From a checkpoint of a small transformer trained on Wikipedia.
Size: 13 layers, width 256, 4 heads of 128 (1 for keys and values), MLP 704 SwiGLU, vocabulary 4096, 13.4M parameters.
Architecture: LayerNorm before each block, rotary positions, no biases in attention or MLP, untied embeddings.
Training: a variant of SOAP for these matrices, 493M tokens.
Each number is 128 + 32 x the weight over its row's rms, rounded and kept within 0 to 255. Layers, rows and columns count from 0. Numbers have three digits each. The size before them is the row's rms in percent of the matrix's.

# o: layer 9 attention output (transposed), 512x256, rms 0.199, rows 120-127,248-255,376-383,504-511, columns 128-255
# v: layer 9 attention value, 128x256, rms 0.116, rows 121-127, columns 128-255
# gate: layer 9 MLP gate, 704x256, rms 0.19, rows 0-21, columns 128-255
# up: layer 9 MLP up, 704x256, rms 0.199, rows 0-21, columns 128-255
# down: layer 9 MLP down (transposed), 704x256, rms 0.192, rows 0-21, columns 128-255
o120 102:097138126152125139091111116167157122147165177137155123126157111151143175127085083164101113115150074120129161121091143082146149080136155175076050109160170135163106115154164121168082082099182160113141140079170134142135125117123141090109133049096077098075125155164124091161139187173133107191092113171132128092107183114122123078107156087122120127082138090090144159118111106097089088087155
o248 111:186160178097095168166086155205117139115115156092151169102111123069116071134100044135186165132197154159162119089142102153131152170135144156051157092202144182153133107127121165063138173149144135121082137154134139196079141144085126130144104088155112160163133057178117147162140077096144164110176137152105116151110153175147087107096157137169156119096111129133194184087090173115124144140128
o376 079:069123040100069145099138104118048183156171087047162086133131126119163135097095064155122147091105114127091168162085092117074130148099106157099134153157098086109135107125141154146114135159170153164093164118101159108167146149123127136132096135170115100104176088117114053092079124095048126118110137118132108114121140153110077140042168122109111116160141169125083097157111119215073193093114
o504 103:138125160111138138130113198138129131089146155168096174128099135096124108191126142108187109108144083179083133120134199175133135122123144140055129121157051142179155149112130116102180154115066145162113125134123114135106131169169161163127171218143117136103113050125181161149128095094151135120179102073158185132139110095124134130162150102165075045095175163165111120113174182110113112192147
v121 096:090146172124137102142155097149143132100170110102147125119105100128127132130103147141109113095113103128145073097064114173106138126194122158160129137146168150108156068145144136142103109120080106096147143107206133113159148217186208133138138171136143135125107113119136091103127116144149213117126132095125113092107186101111108158105129102108087079152219133102129137182171113071158152107106
o121 094:104185126183104166098100130146129089148162085108126144114112129165129125133115089129102120105126176107120092150186128129089161113071143124106153106171136170090096135121114141129127152126187161140149138132162147121095083101158133078121140080132089135159171080084155128084118153098119101128144128104151100132097132104099126097135131079113167069061193092083153096155123064117215164122078
o249 109:090154099113156151105228143116145155142139140214055176141098112109196128162136059183130107099168134156134113107105187138120062132146138161104101141112092104115099161146099053108128124105146093079055141082081126132145147076129111151097128126159134128157152124154155129122119129080136104163095176123140133157108131147165128137092122180156124080167142169168097166152118210133087128116110
o377 085:101104127136137114177121139088123156113145116125115089143145142122125113097159120095090120206133102099146134143149133093203135127139129124125148110122169103122133149128099095080076093128076125117093107171145128176135140180143141120141146121090136121093164148157156134139188160162117086124155159143177161153104101127107148148080116149125105132095117131127153162118160121106138149129102
o505 107:125097092104134083141168117143109122101111111132112134133177104040122164170131150172110152155134185167119119127127138160145099109092094103154114174125096129105170131081144165098117059083131169107134120168117103097088091099156150183105100146148067108178169093125060072154113158082084091096087152137133111143141108155095057108122119111101102132134123173154163161123076176173124143128107
v122 102:157155135137169124184160063112217112101165130145198129131078177140134112104192103073187112150166127162153121133129112085116177110106133095053194195174104199130141127129125165191132128103133165116149157144095110131114123123156082109085135160145154100084147118120140117166094100170161156165107130192183167141135098132140153111099137087166113095187121190121117122169130144142138107114121
o122 099:139132137156189164131093148138144112180098142119143177091112134143147150091118150089106159132179129101142105103128150147110100163081164146045107132152116136129107122077166094172074112125067145137159163145066100068133109129133104172101076130138135041137143116074129123071143176071090115040142137127171124150133131113073119144159133123150174086154127146146148162167108121145119167168150
o250 113:105115158172103150151150174136080167143121125130158130201137138157146136165103111133176167156079120114102120184087129198149125147155083107122165124150124106097134089118102159158111091135146126088140085179104143154086093098152136123115112102109120172113145107184100140147146102109093118139149141089081171051114171097068141141139128104178113190066089148104143113102169141145107077059116
o378 075:090137116051137100118103167103110114168149088143159103116132097091140082078073109170140127139209137207152091125157087127128107110072149106113133158170163135153134166137147205105095132110153155123192121153116123061146108143067152085122094147127116080099113097076158142059043131101131084121121136115159104119161137138145114140129101136120177069094128088139149129108115153071141141163161
o506 110:114127121126101170122088121097098131108152111055167115127126061140141151160088130151105135093101162128142104151147154123073081130099107075166112125141098124138152166082128124112098110164176126112102134124167080187157143095114097118134117141117096120169147156160095130140196154143135168156120179099056143151096089133192103174125136192138160118104153147131121100175117087086159145135132
v123 102:116111147126098083098112123112068143104146164122149115154111072150153120100092126102185167119091087048107124118098116065100156141144096137092158133119082121105094073097122137140075094106159112139106093130132184118149118151176106141122149154118134205105104127169107091173068112123103084120107144102159156075120102115123148157164116100131107179090159125138123120115062120091095116084158
o123 098:122209160086159118101154148086135137140131064167189111135050135155146160174058093163110128155152133132115166131102103098165180205151052170068108133134123060111145156127110196120150148157143152119158121129111172131125111179145072113108107150124117142082138150135119196116129140082136186147122155141127118091140123117123172160161142133140105104106114168122079114171109166175097156140160
o251 117:148088076117118097138097131136145196136101144151157110109217160087146142151182141144126115194149081168150114141169149170163174092178109072144156035134153099168100095107129133140084138084085173161128113138119134103108055086147163159160109107092134146120108161129104139139133146094152129108144154119135152166127199189129120118150081149089149182126073095139175099165162078067129143132109
o379 074:084132099128127127113093140121123071145127084141134111122135129132178115096073154122079123092150154154174099087100166109160172093162083108062129101139141082087101200096069097108102096071119190178131104133150146114103127170108115150167143108153155109080186117121164131109084037129141118077149150085117204100099075127085144171117145205125117183138102073100105118138188105106098108106106
o507 101:140140032055116076140142113100145093115105098153119129121130106088119143121134111128106106163123146141174113126175109157147101081085126067168107058129198183144154120132161137099134196145106173158131184104104123149109127076089159127137096121142092186117095121143138132123139106164122151140150099106145103153150171137077085141170148143135148187125127092155160091106152116102141128160119
v124 097:083194141113072098127161116198125067096115163131166088166170119089108139105148108160090085123139153154060223100131052177117126168117106073210091151130137135123092106049095111111132180124051104108135082103106118082133108133071112140146127145139160074141119083125140081092160126142224158136129138179118116134102185117133131130160113167095107151186139166118126135094150103154159146137158
o124 101:075124090100144093128103147129163107150101135099171095154147132199117138116144158104114173199157091079123140120078124132145152134150062179186132128134076145061103147130101096160111200125115118176075098103065085146139091118117115157157106147158121138130120126138101114161206169160121147140087097165134101151140169044102164125118126142112092103048093144176115101067146117144179184093144
o252 114:136092151102114148164133128193114215099214137114167127096143083130102132138119159116116132170108154129152069114079116053133067126161122056108124097163116100157123057140114129117137082135107137101146170164178203126109073109108098115101108112089160126140119128071155158073151148090074123134135143151079115136165121138143093151124189116163180127157110081188125105099126095134164084109102
o380 074:090112103125130131143101113121179159202108165157201161105146132081155164100151165140148030195117063126079130145095143148133088150166143097112091096100144129127168139143114112091146156140112096178182111130138078119146126090148136070116080128111113135135120153193155124208090160132174172134119049098111136140091154151172152094119128109127142119080187152149109144173121123142127140105160
o508 106:173130086166152138161119142147075175119142098137084087089150134071127093138142118153164123087154120109196124132159112104161112128117191137014114118134055079150136128119149097120201080113139180117116159112161194134154121112162109148138107090141178100094129102078134172116083102135149136185135164184148130147102061144142177100149130129130192078146129097111079151155135099170076155076097
v125 097:168125113139062087115157138129078156143112164138108163117129183096147129084116138093089128103092164095121176121100156124139088144193166137128134109149110093140146185104136112160120163141075090080118049156119104176164123155135113153138123085119113090179195072132120112087092102184137111097143077116131102119167131174119133116156083138110194115148132100121146126180133162232139156075145
o125 095:121102102174120110126134155127056145077154116126118111147122149121110124084183085108131092136024119141094078134086098104108082111157135180109103129128147128123098079132111211152064099094059109038121137158133107065114074129079167148190150129155088147102145125106137099107138070146107112079074103098178118091039128145142041116140107121123112134110153121165152094173131108133092095164106
o253 113:117124130093152211130166117144042112112119160166142098134104032165165176126068129107143082146151148178183084119092155166173071107129173105143172174117103131112113084118103170120130130124116197157135184086126072111148136140134103173154126128105133082141160080126166146079132121096171155133145058157126137213095094168113129125142134111141145157137087196112117130107110117127117129115114
o381 085:122166130220100152091120122183164107126128137167109122129167114142110103189143140137135098129119118140128108128139128137069152097144168161132095114118132063194120151097083142156134177046103161092097162139089100142157156144107143128066153068133102166125157138154126095139107150153147191167126098070084141101170136192108119118095103142082178151153194108155126144086126137159110157119166
o509 105:128124168062139177164059128172144113079150138075136130118196103113088108179091163101182178113112077192126076128095121131128110144079142113074124109120104145127144113153160078086120151088168188119134183189129124149099131109146062103113146139111157101129117145117094164145128153125063168115133114156133138184126151114126102103089176165160120067138119094145114112156130065102155095122091
v126 105:148094140169144154100104169170077118111190109182094105099080147132161118114132078134154134125157122147128104093073105141178170161141147104128113159137120132118132174110103130096088159206150143101143175102121192140095104132123173108159104139118146111081133124101085084131094101165147145137098117120113112092160175155092092120120087085117151007074180122092199119078146094155203156077152
o126 101:135110095122150075116094161045121114161105135130106136096123122128125158049096121070097151127151110178128095089116057113134148157148093092130141085105119119083165128109115057169123106160130174125167139068080084135117196122164098111127113176193131109124085094154136038142124191144092148161172144134133121156082124109185110140112133149093109120094179128098119124070107088109153126151159
o254 119:112142138101152112107160123182134098103168150164129132153077086112172082120133128182085084070116116120110146148167166167117163133166091146159102173195109104100104160144156141186160078158096127165114159120078160141198131116149112155070135118132036158098130110154131142133142144165163150140118039137113141097114064153128122131114130116158154139108149182083104136146145066141141108156149
o382 079:082185195187061105094198108156063165140153134124126080045123184121112192083148114185101157102158186073125160100126160144112123116122174120119158143182154131202118134173099136165093147140124150042115116152107131049136125159073094126140129082165138119150117089071183099118116110095121120133148116103118098138150120124158105129107133113167076123141129122108145142178147132123122127149112
o510 113:131135175110081128127164131088129156088109199133081163158149186107092112160173169112167086117129198105084171132220141148094083103112150151096092174101138118091082152137187150137200084098143173036103081114147161153132170081153144168119093098115092204123073119169173158138144112101069146118061099113147150087077122126152139113107191132196177108098089134074137175170148133116161142136150
v127 100:127158130126169138123157136130119145121070134063104173106101180090140055072176137152116104135122114125080106123120122113118095133099095154245092148145128150162170148138160137106107156127123081126210119125059090096131130098140116143121149107114156103095131196121205121122124119106122116080155090197083160131129073085079152123107124107141120087126141162155163149126123155126116126135164
o127 097:144033153134140104118076194029163123169125101127138135102119176109165105153084172122139120083145081117091035175171125127123114118101129081088079177134078148168066119118180233087168111099139122129091106102109105169125164119156154146029150122161110144139086172094145148144116111147139123090134143151112122128162122127137164147120112088082189137134159118107121110088164137132131096112114
o255 118:112106154156187098097115085150110158134139162132096061130125081110098119173080117205176123139162154129169150142102070128128153109167119135112103183086062106121126172144113088135083160103123140136200138126146136128142125122113154179165131141124134125166189137077091148116162119103105084156147085089157126104082130117129054174129104153173099078086122131120076077150108141146104130168109
o383 077:078133085135127146122123072163081155134139141079134102089183120187141136122144160086124131153154115137142116085112155108066120116140062132149086148116081101080130096150103181169139117107120161113066150140146135097131106134080122144111152089159080117155154082151173151122143095169075127113123154132090090117106066109123097115134129148071159087151130111183120150124121169115115075058186
o511 107:148149160146154152105048138151117125124177102128118136129161054095125132096124153119178117175163165105144133135097113084113179114176094157078155158125094108112092131142142091135097114131085083087138201080140139127085137103138157169203088113172111152125108100121096168150158185164136136140123101150166084131111091207099070083133153097138130178129074155095094083161146166102160089151155
gate0 102:104100139140125155133156122216106119151115084126206154127129093108151101094136168101131111123092102089177095178122124096147086147193142064094153123127087162141158089165192099114110140188100123087129091114154117083100133102158150071142162173124094134125083083167112097126112123149118119133164134151147123098124149079147111149100122061094126110050145135105074154114200144116186109142097
up0 101:123131188157150156153095170117114166134094126133064135119106162106111215108163099075201172136096170080137176159149158137156081088114091131102154120165139153150141098092125140128131079147133121127126082121098138137134123127146128093115168068134135083092182120194079070088136169150168118142160123129168157176131115104169138118140207053150130121083089103154151164092134156116130150161122
down0 103:179111136112162096133151129121174117101082125179097151120090124146080132117100128088149135116146096149093188136098130055110105101106127156109125110142130092107155129111187187118140124079159090102155100106062140102163102176137168166170117092203103153161090158123114102145157164071142109144122093153136132126132119121143093073086118117162102192242126165188119063129106113151128110132142
gate1 107:059106118083117121120159060112074099137188184154083091120090158081151094114138123118110140163159132179155083091144130143107113143065100067118170110129102198098192164189136180107107126091135134142175133175138100141091164173189082131119188091121161110118108133116116124135109084172104053031100150134075150120108137105151128202131119163140105210077107120125123083110130142118167094098145
up1 097:187131141094111086159182062153103051171124115123104102114071167166137092136116123105116136130093158109170135114110127101133086093163106128134123138163148137151120116114119120186129069119073127099134150149100106161154119078136114151162154134094162081139086130087208150155131091049134085125146111130175125038104138056115117114074114078129105189126090052093158080113132088145086172154094
down1 105:137155128113140146125147133139138105141107138130097114167074114133145091158108150102153091117110127162152109088084153129137138112128133111123108033196171140105128141153147137155160137086098111125162127209145121112150119142184145100120106112186114137127074101092192122094192048074132108123054150117120138069097159157057145152116066159138099173107106097126180119098188129119109110137071
gate2 092:119167106135142142151101130075185108134142087126146129138144081160090166104116177133138091111179114136130135130079086143138113106158142111056112158159157140076130140160170167137190158159051105087176096132103152109117135115120155177097134102138149101160121106142155076111129157166151081139073138108134053135104097133119136156146107123164143132150107103085125136168068068141102157121099
up2 092:164141139125136161116125122094130204145111105124135110096149139140153096149135136128145130096092122127127062092093117153146130111092141137154145126043120114168154142129140034116141133100152117094099127121116131119152077107100114079144088125141076089133153094140127150117175090086088079161052169138122130187099147118096180199203117101115097126119111127202153179074178081144163078076127
down2 097:165113098135131087120132150183092127094113124094126139146133153175162145134106150128133150156113131101131146106133118099131090136123106093084167096131109140144097125109098133112074133177075165129117173093155108059130130121083161180126122144108089081129152121110127127076175109098148184188168195127142112153153087157161128107095092159121170096139035149103178133111116122153100098137140
gate3 093:139136123105113136158127130105130114136056115113182138110076109150099084118098138132175100086141162170064113096192124129141099115089171161106165168082115160160129132144143136053118133146131186091104107124139149122119092167132170122038135111066117158121125130078158103110103155132101138185114131121160129155111129107153119144145184160169070126098133158176098159193109153126127129134112
up3 095:175116128067111112110133124099108108047120080164146112130079155169148123130122167169145160142131136153099103184105133186090174159120133157104123084135164113117132144162158098128157128170141114117067132159124162113111135099153134175085108170161086109112143132105076150146099113104145128117086104060172136151117096144162177140180130091099141169122115143180171068206146144125166105085118
down3 096:104097122095156151168166128096152167090122151081203135138055087098117160090090130136141181108139084146103131136125082119183152147111121118185166069159140132107172157180165117167133175151165173143139135081121106112118114136154146118135111137114079111079146139122147129137110128144133104150133151143192152057093123139110131125195140096132137125196177118150127107156147178124128084095141
gate4 105:137146080112122151135094098152130133166111121167147140163162120139124130055111154137146126111143132140067140136093180104124098119131145126086132143175101111143110118125100123106170098170102084071146113099143102114106178201123151173101085105100132093158091082074166167127094168112071085124165140127162126108138123143080088122117150084098166165153208118174121143102151185103162124236127
up4 103:090109139108096102142000125072152116148210152138042110097155126152112155093114130093140136118104106127152132139084136131208166160180141177103102104170134157114166096174119152109138100154100173093125114114126102117155157109113101143102134109059154159070190154111117096101126125111177115129078143153107144112171152053114168092107122132131138122147140105154084065095097111128118160242116
down4 106:088173138116131110101092100134137098141124110092092153098115134192150125110092187110128119116055144134131127132132075028114107081154106080159134150146142093107163129154164109119104107118134132093095077123100165130114179095116155139115162104132120088139157104137182120140117103171078046144110078087167158172137141072166141112165122204132101125176163146089135151157105140052128077136142
gate5 098:123115161119131141120131140087140198122134123167140148142077099097113135123103126126112174118164110128115108128133119168132096137118131106056080149083145096029157068100097134125085077103224085129048097150178078111131049167068147060182061113133135130152111110190126118134123144141157186107134105109101104108102101155165136116126138124095154170079122107102172161155141146095126145102071
up5 097:159160131074119120132113103118147149131143174150120161132094081185111170117122118151118104136110039133137158153117161111108164082124123077134102105116121130172114137134175059167161118157142153124165123122123163160085090144169130108101128178093142106156186061162127139118140133136168143074166115097200136126106134124109076142076078146121134117168078134120165109081114117118120146166099
down5 096:122152134136098190107137143098137077179152129136123170095148158124158132129181119141142150132149075098151126108171122129109101136124125176035148100143096058153096129109196093086195125178166080114117161115161100110131103159084096178149079103138137109162138118137126149174138094161145169073186138093108140127067049143154176138106160089144163133110043145151109121141109191086082096095121
gate6 100:138104111120152110097148148153126102121186189108167094151076054048123091115109096125125120083078147108129153115116109141101070152129122103113143130103155158120137109137142125167139152128147139131080132125101059123193094134151136145068117170139064125125155162068124190105115104156116090126122160116173116207121162122080142115097110129151130095157133135116121165083121144121136185158113
up6 099:111099154101150122094106163153105220172166158109094209125147165140080107125053189144152067114158156169093098132103158124098145172122126111124108145071114082116170090137136117172114125132139149127105156098105138106119137144092157137090164149116145102071124124133158158116125161159094130148116127138122136090100101108052155106144139103087135125117189132138186102078123115135146069147132
down6 101:150084132118140143130182092069066129055123102119082114108174210130140131136102136141129134142191156145142136202166148159135160112112109088151153129141129064098158067109129168155072106130121113119133151153155183174151078122144185122095135167153116114162136131143087140165097118132118085110113103172139164113070069137132100114113216137178116175120161088132173099118093110118181118137153
gate7 098:139096089107136155152082159139195118157174090069121120085151093130154099169167131095117145094080089088144142175136083163118128074151056108123112121106164112109137174172095195167166104105079142102140209098190149142079141081135143180135094093133157153169193136170168156137122147157151102111106129088141123168126121084117096134144057091132143115094128117099107076105200151177125121143150
up7 094:138132092120127153183163128125150123065092089066118153142148133106087146126133129241132114120131150080135139095122118176135170173137113102174119127105194151132124092116125148135120110105142143220138146145112179072166104160144078164153065146124050110169131131093101142081118112081140100182127151147071140160126097173163136131122112180167130102180122081106191147158092143131137156155137
down7 096:174081132101114120111122180141141115149076158104171158089121159175112147139125093131131165179118165153171105123143122152112144089134170102108121154123065144182139089188121126098150124161153111130131105120135085137138117137112136152147140096103074085128146137148196143091150150110114105124163065165105093175165157138175144154113043174089096136171137131126072089142129128090134183148153
gate8 097:118159123068161094213126105167100177149113146109141162162130121152147132127107111147185138145114101123137154124151148142105156098125130128191091110131159126127067152162146109165176172147152114137122117131095119036138121111147130139127124064154024093082129180152117131112123160180162104094062139195157102146070126117167094100142093101198110106120188128113150128112104102116162139134206
up8 099:120178165092107177131123112136132098166054179114124207146148144087122112127136109174154175135144151132109105144135181109129128175119152112167104159140136122133103170163130091109126157187040149222152142144116086131174113081167095104130113160118139131059080112145066114085125170157125071057123109220168125135103177162112118120156151138132120157149129077132095128165174073083153190178175
down8 102:128177093136155180101087134175145146178098139150124082088139139112166091157112147143048138164179130101149162136160098091094136131172169129098162112184124166084156040105114070123176190069090114124139170075146172104151107158079092155132113123119151089163125129148125082120138139102124090152116069233128085128145130106175112127138125138133160142143119107086118106171052125135067190136061
gate9 092:136094108135103113149116153144110088113159105083154134144178125100103137101095151148127157119081074100117095179137162118077168138208169090149129162138125142096134125133142090126059102139169087106142164135099149066165146134136202095129184103167124134137128092110151175118218098146168045100145122110131130130149165124194140111067091101091074141116147142125051114111102162138131170118184
up9 096:099027135095128141052120127125143106093103164086156150118097165138179173178119185132136091127118098055158178089108091156054153175126183100145162121097165132075150148114098164141162143187110098163187104120134203120113139095117098179150082111131114132083106147175119089122118138141060168135162065135112149173124125163156129154072161104135115157163054157174137129146115126118138118122180
down9 095:170159204130166086208087142101074150145111139107135124136137117144120145119097093171107163100108089150150100157195092105113094116134117120115112092162145150126102068132152099120102212190087121088062122124168126124150110171139112110126164173130136122106135120114163138113154123161127143112119136114204165134057197096133136123143092113121150058155112099121112098148031134117125109087177
gate10 097:141113158098150191170158150118121094050120160076132198090136134151147069107071130063092091153139113091139186147133125096063169104147124148161145128093123144157101124098107173114118136068155111114102097143087181061126130174153197143092144130133076100098162122128160181122107115118140144109062146156167159170193150127075161141089103110084119091119133091106109156144166069088121180149138
up10 101:149140107138128110138116113111093101102130154097124131096141160126136113151167163177124201133190108142164102187116164163162096136168130150111199182109150143129110107153141156178086136091139152084098182151114195102161123148170088167135184166104093127142142095160154119090141146205135077190100157147136123100095074095081072114034090147142111131162125188140142177100152122085086130114108
down10 097:138152172179101125074139158139133129137157122152128037189171161120098082070140135124172136195082158125111129148117129124107111128100092176162064057147121134134128103095138093127161153132110092105097101148199157137176174131086120158145100094099173110178117027085123125189133141118108106060088107117115140125101118194113136129164113097091085127077121113173173166098144120156143135091148
gate11 103:112078145118129116065137140093165103158107145105086101129145126157122168089149149175161088140177129089157089109091163115129112096138071068113083172154194114163126101074054159097127150100085112169088108065101075108144130110168110115136137133154153121138144147097126131149126175160179149172141157119167121168038137170087093192152127118099168115177135166126192138138090136118094125123152
up11 097:117154141203104166130130119170138132152132100104067116091160130158163162130124106121128114145099086145162158095104088081099089158025112114148147114141107148109130082127095155142146128123101090111088080101095102156110080129133169109132182170184139139136097116108167167163112102112085134092126072117173168128116129151145125121098130157152097111074151212113155061147130163188132103121115
down11 099:179165094138110111159095108129072171163146195099135196086141202154200109155130105134089133113104149120160131157036151109177135102101160131114088155127111096084107115148077225113111132144127132129166158134176150103150074129138155145100173129155138107149178126098139119143121084063156101117130138129113141174155153186143151094089091058080099133111178149082188123153119130082112124123122
gate12 098:109162140130144096087091118135073036203136118166175104142110129145092135170133100071110122159130123176191062109075125185158140163158161121136115126066151151105128143123069110202158148108119121082107158062135188130211129117166123117149057143156140131070135101142168124098187181171170139125104144110107077129175108172125115136140115148119077134124128155156121115094143090088105106140125
up12 098:105090069115065110107164111128075139174153098048125109131140140215098155135165135159100091152155139112098199152168081136124126054107164133195133146121048150119125096114163115126092160128112126156123111114114161134081113143131171095088135064132117064110158125175119154088140162140110156164057120158097075116052167104102144113124177120116150074069145101132116084082099044159103174124152
down12 095:141156143174137163123103125097108120166061083193177125114090107201110155138118140150132101118075191139104118139139126163147109207129101099138134083135121164098127126156050097162150130142119149102124124057125069145139126164105137110135142125142148099102098151224114094103143105142112153105227119171132173171157089178100100146176154185144150114092076150063171085123151118192170136165193
gate13 099:132113131165081113115131094067151134116116106156142173100191116097147128195132135131113150047173125126132136059112146118052165153207154054082103107150158145083134140101129161101173158148147133084134124118072074126059182061156119132138140153140134114103179068102108171102143124088076127149164083120136048092140091087168101155097158157128146110142114093159151137105147189163122121103142
up13 097:155154156119185128129128116125121131144136143147105061173090179148159093116178120172180109167116098139159110125174144154125133127151099093133127150155086099144107063182145125106091087177153164152076094168133145148166108143144141154120187071130110093129098128151096194100092152166138126094142100064158110208179131096106149084158128092118066115184110187126115126122173093067106102108167
down13 100:103160160181123162135082086151089114126155141132145137094101095141126045184164106132113137089165109132148110158164125122097119119151158229117129098124105100133083105081099153139133085151157087107124113111106114140113165136163144103156160111081074124175155158124132142113119022127179086211170140113126124098087086136169158142196092145164112148137056143109160113146142057152019123170168
gate14 098:127191157120176124138157144134084126150149111098102091159152124093057093147108146073154134110148074153120146154067123096169138098152116138130122141195119207142136125084123152174084139112135126114128111098152126077134184145122135187150131146135158099145166119129136123139125151176128109166111074193085144164121130098147108131150095164099099175171137080159162148070158097137103126129057
up14 106:149154135154039143115115147094150121198110095146068137105147140144113023077139138111120111117181133121096130109134104085152143154115174171148118140178111100111136113111163138084142150121125078159122145194143187142142150152108156049155151174098095184111170143128121135075145114116152126133038090115145099103172104175118114164132118132165094195110123145113086076168142167134171124098132
down14 104:115064065158149107169133117126130066167098134127115163120109104126133181163149129162142172138095143105136186101163099143137102172097107150123098122148131143097140198096111209126134185124094120145115125127109179171170068081143177104126159174089091109134147128160094109100166107128126172116083058097130104106099157101124090157158152113167100127108150163082079119143124204127108201145071
gate15 104:170073119070106045174102149086122139151066134081104070099063165099071179076187134120158231119103166149152137164162122188152199171114129071085131112104151173113135155144146133146084116104094093076188128131135120158114116144141131141097177174152113138166182110099136098178139108129155133093132106154087091098122134167139129164165131070067101098121169147186112114159142087120154145158132
up15 099:112113183120138117114091105166170127206097135138086143102136090155112175120131111114160131120121148165112149132149113107159151083105103088091123136112121071129044104132109114116210066092126084107160111150066105124103139147130130110139098090137094132104126161127158099128126153167143150142182128124117083152124184132141076149239133184141120174116116162138077165135199075153149103106125
down15 104:145132017139089088041163192111168150133135161074093093108103136173084127132117180159137134110148103122156093126168120133087087128147070153115108115140167157099167151164075127085096160054107103056119125085120117111077205136163143128176152133160050129136096105125136127110144172071107124165048139147086126191109115114151132104115124168141109100134138069129070094107148100142098092185143
gate16 100:042154091154059123122170123111124129159101179175062049144111130111156162113075116114149173144165080123162143126178160107174123118136093161124150163145100142128130079141123153171060142130091140138151093133175087160110097114168125117071129124132138168096208160112159100030120135148131141083222093116088115133116111152122181085125141112116084084084159095150120134127132173092103157141171
up16 101:096154151104101199204161129094068155127108152135149123154161143101096084159138178100102092120126050056122137139114076141135110118104074117104096134158141104065097114114110092106078133128110122145146042124153179107113099134096140101161133082125145188118114118137130157089117121161098117128070194166100130137164129116145130129115170133114208101163153126115189061100156069135100181149118
down16 101:155159162118132162120106105124100075192084142178160125113128159131112121107153129128116176081125094186110116108146154150128151082175115079096079139140103087101119121087152143105143124115166176095130123124156117180102166126091139146162185075109105178063177120112172103116181104101153113172135115148112174135127200145066087197112119107135153136129162156194122085129140132143138122060114
gate17 102:161165110153099121061060122133159125151094166172107131142148088127106141079117119071104148108125102124202166165155150132133088115170111087069049166178193095182134098132141090167086124144096183158120172047156147204139100189112190147113112148123137154156084165085108116122061129107081186191114141131129137075138110130145157142137139062123147133098120136109122198165133103172120141111167
up17 102:094166109200119084060237154165100099110171119114101129114172124120158118146162140112131134132139147163130136155128158111150144114119143126144151086129145138133121134154129107068101131123107074043137130095152132149144150061117147132129164139150152140123099127132100187154124194097110098137163170133150115181114123046074150129067155171118161126112186072122124157137105094170130165184114
down17 101:133160060144108078106119133092175101130138115137139148103156128160129134136107092147176135120123110076160124189084188137137122132127064174144074134138150172150147139096117166202117143150126088110136140114107128112128095158169109130145170115103150173156159121114122194126108156113132077169111137121097153082136069120142113124119136117125135141127093118142091156122143084099106105139131
gate18 101:136095112118188114077081121107149142160085191119145132154136149094144200102092146115137071114099107112125169101062124112108089165108119117136133157115124152125107157105121167221170149112150165135115134134168122105159116148180089148157178169167069151176191165132150102188112158115080081139162123122150160176125133108156119124106142165109156182136152056138102095110144100146175118110103
up18 100:080177142139095200121143093087146123143165101131117127106074129157148112071164120170154102142170099104126111191149081098180130119180144151100095116183110119113079121112169061153183172120151109155148139150127155135192093118130093145105096136148147115128159112105123123101176153119149208115140175098125133112143156104099143088073113147144112085134110154142077136130119127118118106152118
down18 101:072151099076088150120143093092120128090176125153116168151147106117132103190160139119144103070202139169123132092121149173144191128124145106111118173173140073076132129134113124162189140110172137126088142137055095105178091109184110171184128104166137120078169120143148100106137163147120122109162174088076138123107157142153151114116133115074091142140122127165093164118158126108121108183091
gate19 106:123120144061136159008142142130104127134131113092119168129085039153129069114156174110119124064128079115139082206088099105161146134191144111143057141120087094130091156069170173108110181149122053203151110115115148146146116170115145132134068166153086102091094161116088124116096141110085102136145103177130022111150142143148085121117129120147071144160141194083135127131126142077093095149141
up19 109:159118115076121159145176200149066119148150093090104114132169121135190162161098145121107155122079199141097109138082146181111121157125160142173131073136132140147132131110119143128127132115093161188107117085132129136140145064099099105129148091101082088107168202105126154210173146168152122066075087094142076127128118089135139154114109139165141136173121137160119156129109121118148145115124
down19 108:083113148157069117146149097115178083172138131107188148102129142134122085120127114103178130172115169128110138118185144147071104160166102116124178176114122161139139117117142156093121143099140134187078098097153107146167152195123145138088130085101112121129127163128098084131107150158196105076107173138119133099132091140096103053167104136195126053141153150162136136170115180163092153153126
gate20 097:157087089116144173175177149140120110103139144092150176094109084180130169079163141149155124088104146173126199121116182115125085116136172130115075128110063130072160075148109123171101137178087052192130086109127137104119128076120118107177105139161143097092107134123161098126155186134154107164116121083121091232132100133154141109121161115165114102152177158165052136098156052120143146138141
up20 099:146118160117101110127116128125138105134064124140150122145097132098106102145083137116118146153091121146139126054159093117144116099077128105077148203158130100104130143084163118109125100162123128069147139156147137163159148136141161153094114156159147118139126106131140057039143184116155061134155069141174133149175144141113207097054142175137139150131174190134139185192068171118172116188175
down20 101:101153186135088080092159186095142149156081077137079111125137166104119107148091112153118138123088167121096084156115101058144179203160115125120137144143123183171158183096138135079141174110108081151108152139086179073155135136085155082097156188098155147098186141122145151107095182170129126104097113093121150048122139074170120124161114127116119140169095120100097135098106122098081107167141
gate21 091:075143115122088163141192086136143153142119097158128160132094068153059066172104087033132169089111115124125183112197143168109132141135150129093125137114137116118112077160068099125197109161133111116147088102130108115090112093102128091147157082140092119100121099118142113111131139076129093113123126106117134150109105100111089053149114109139145211128160163125142160194100156105157150144132
up21 091:166138128114174196141133088138134149159131125135093148122215137135138193090098110112144128136157121079139127152139240167117100109150206182098125083191112117082099064170094101100140167156102057124206088148153131116098146054127176092111132157163118133113149118101147091125126155098120092173100134133183132122075082138127093055109145112127146116060087156125122174109148166156116120155140
down21 096:162142152149173165185113165116141135169159111113145084131120114098146194172152154164082112137130136086151083121081061095130079134140109112169157153167113114126113181107109143087056133155150133129128118061110105106157093120135044107091127110214177135137145173083163136108089175146122100113102107197113171146133098117142159101141114163157141141131115135102113102142154125127122152106203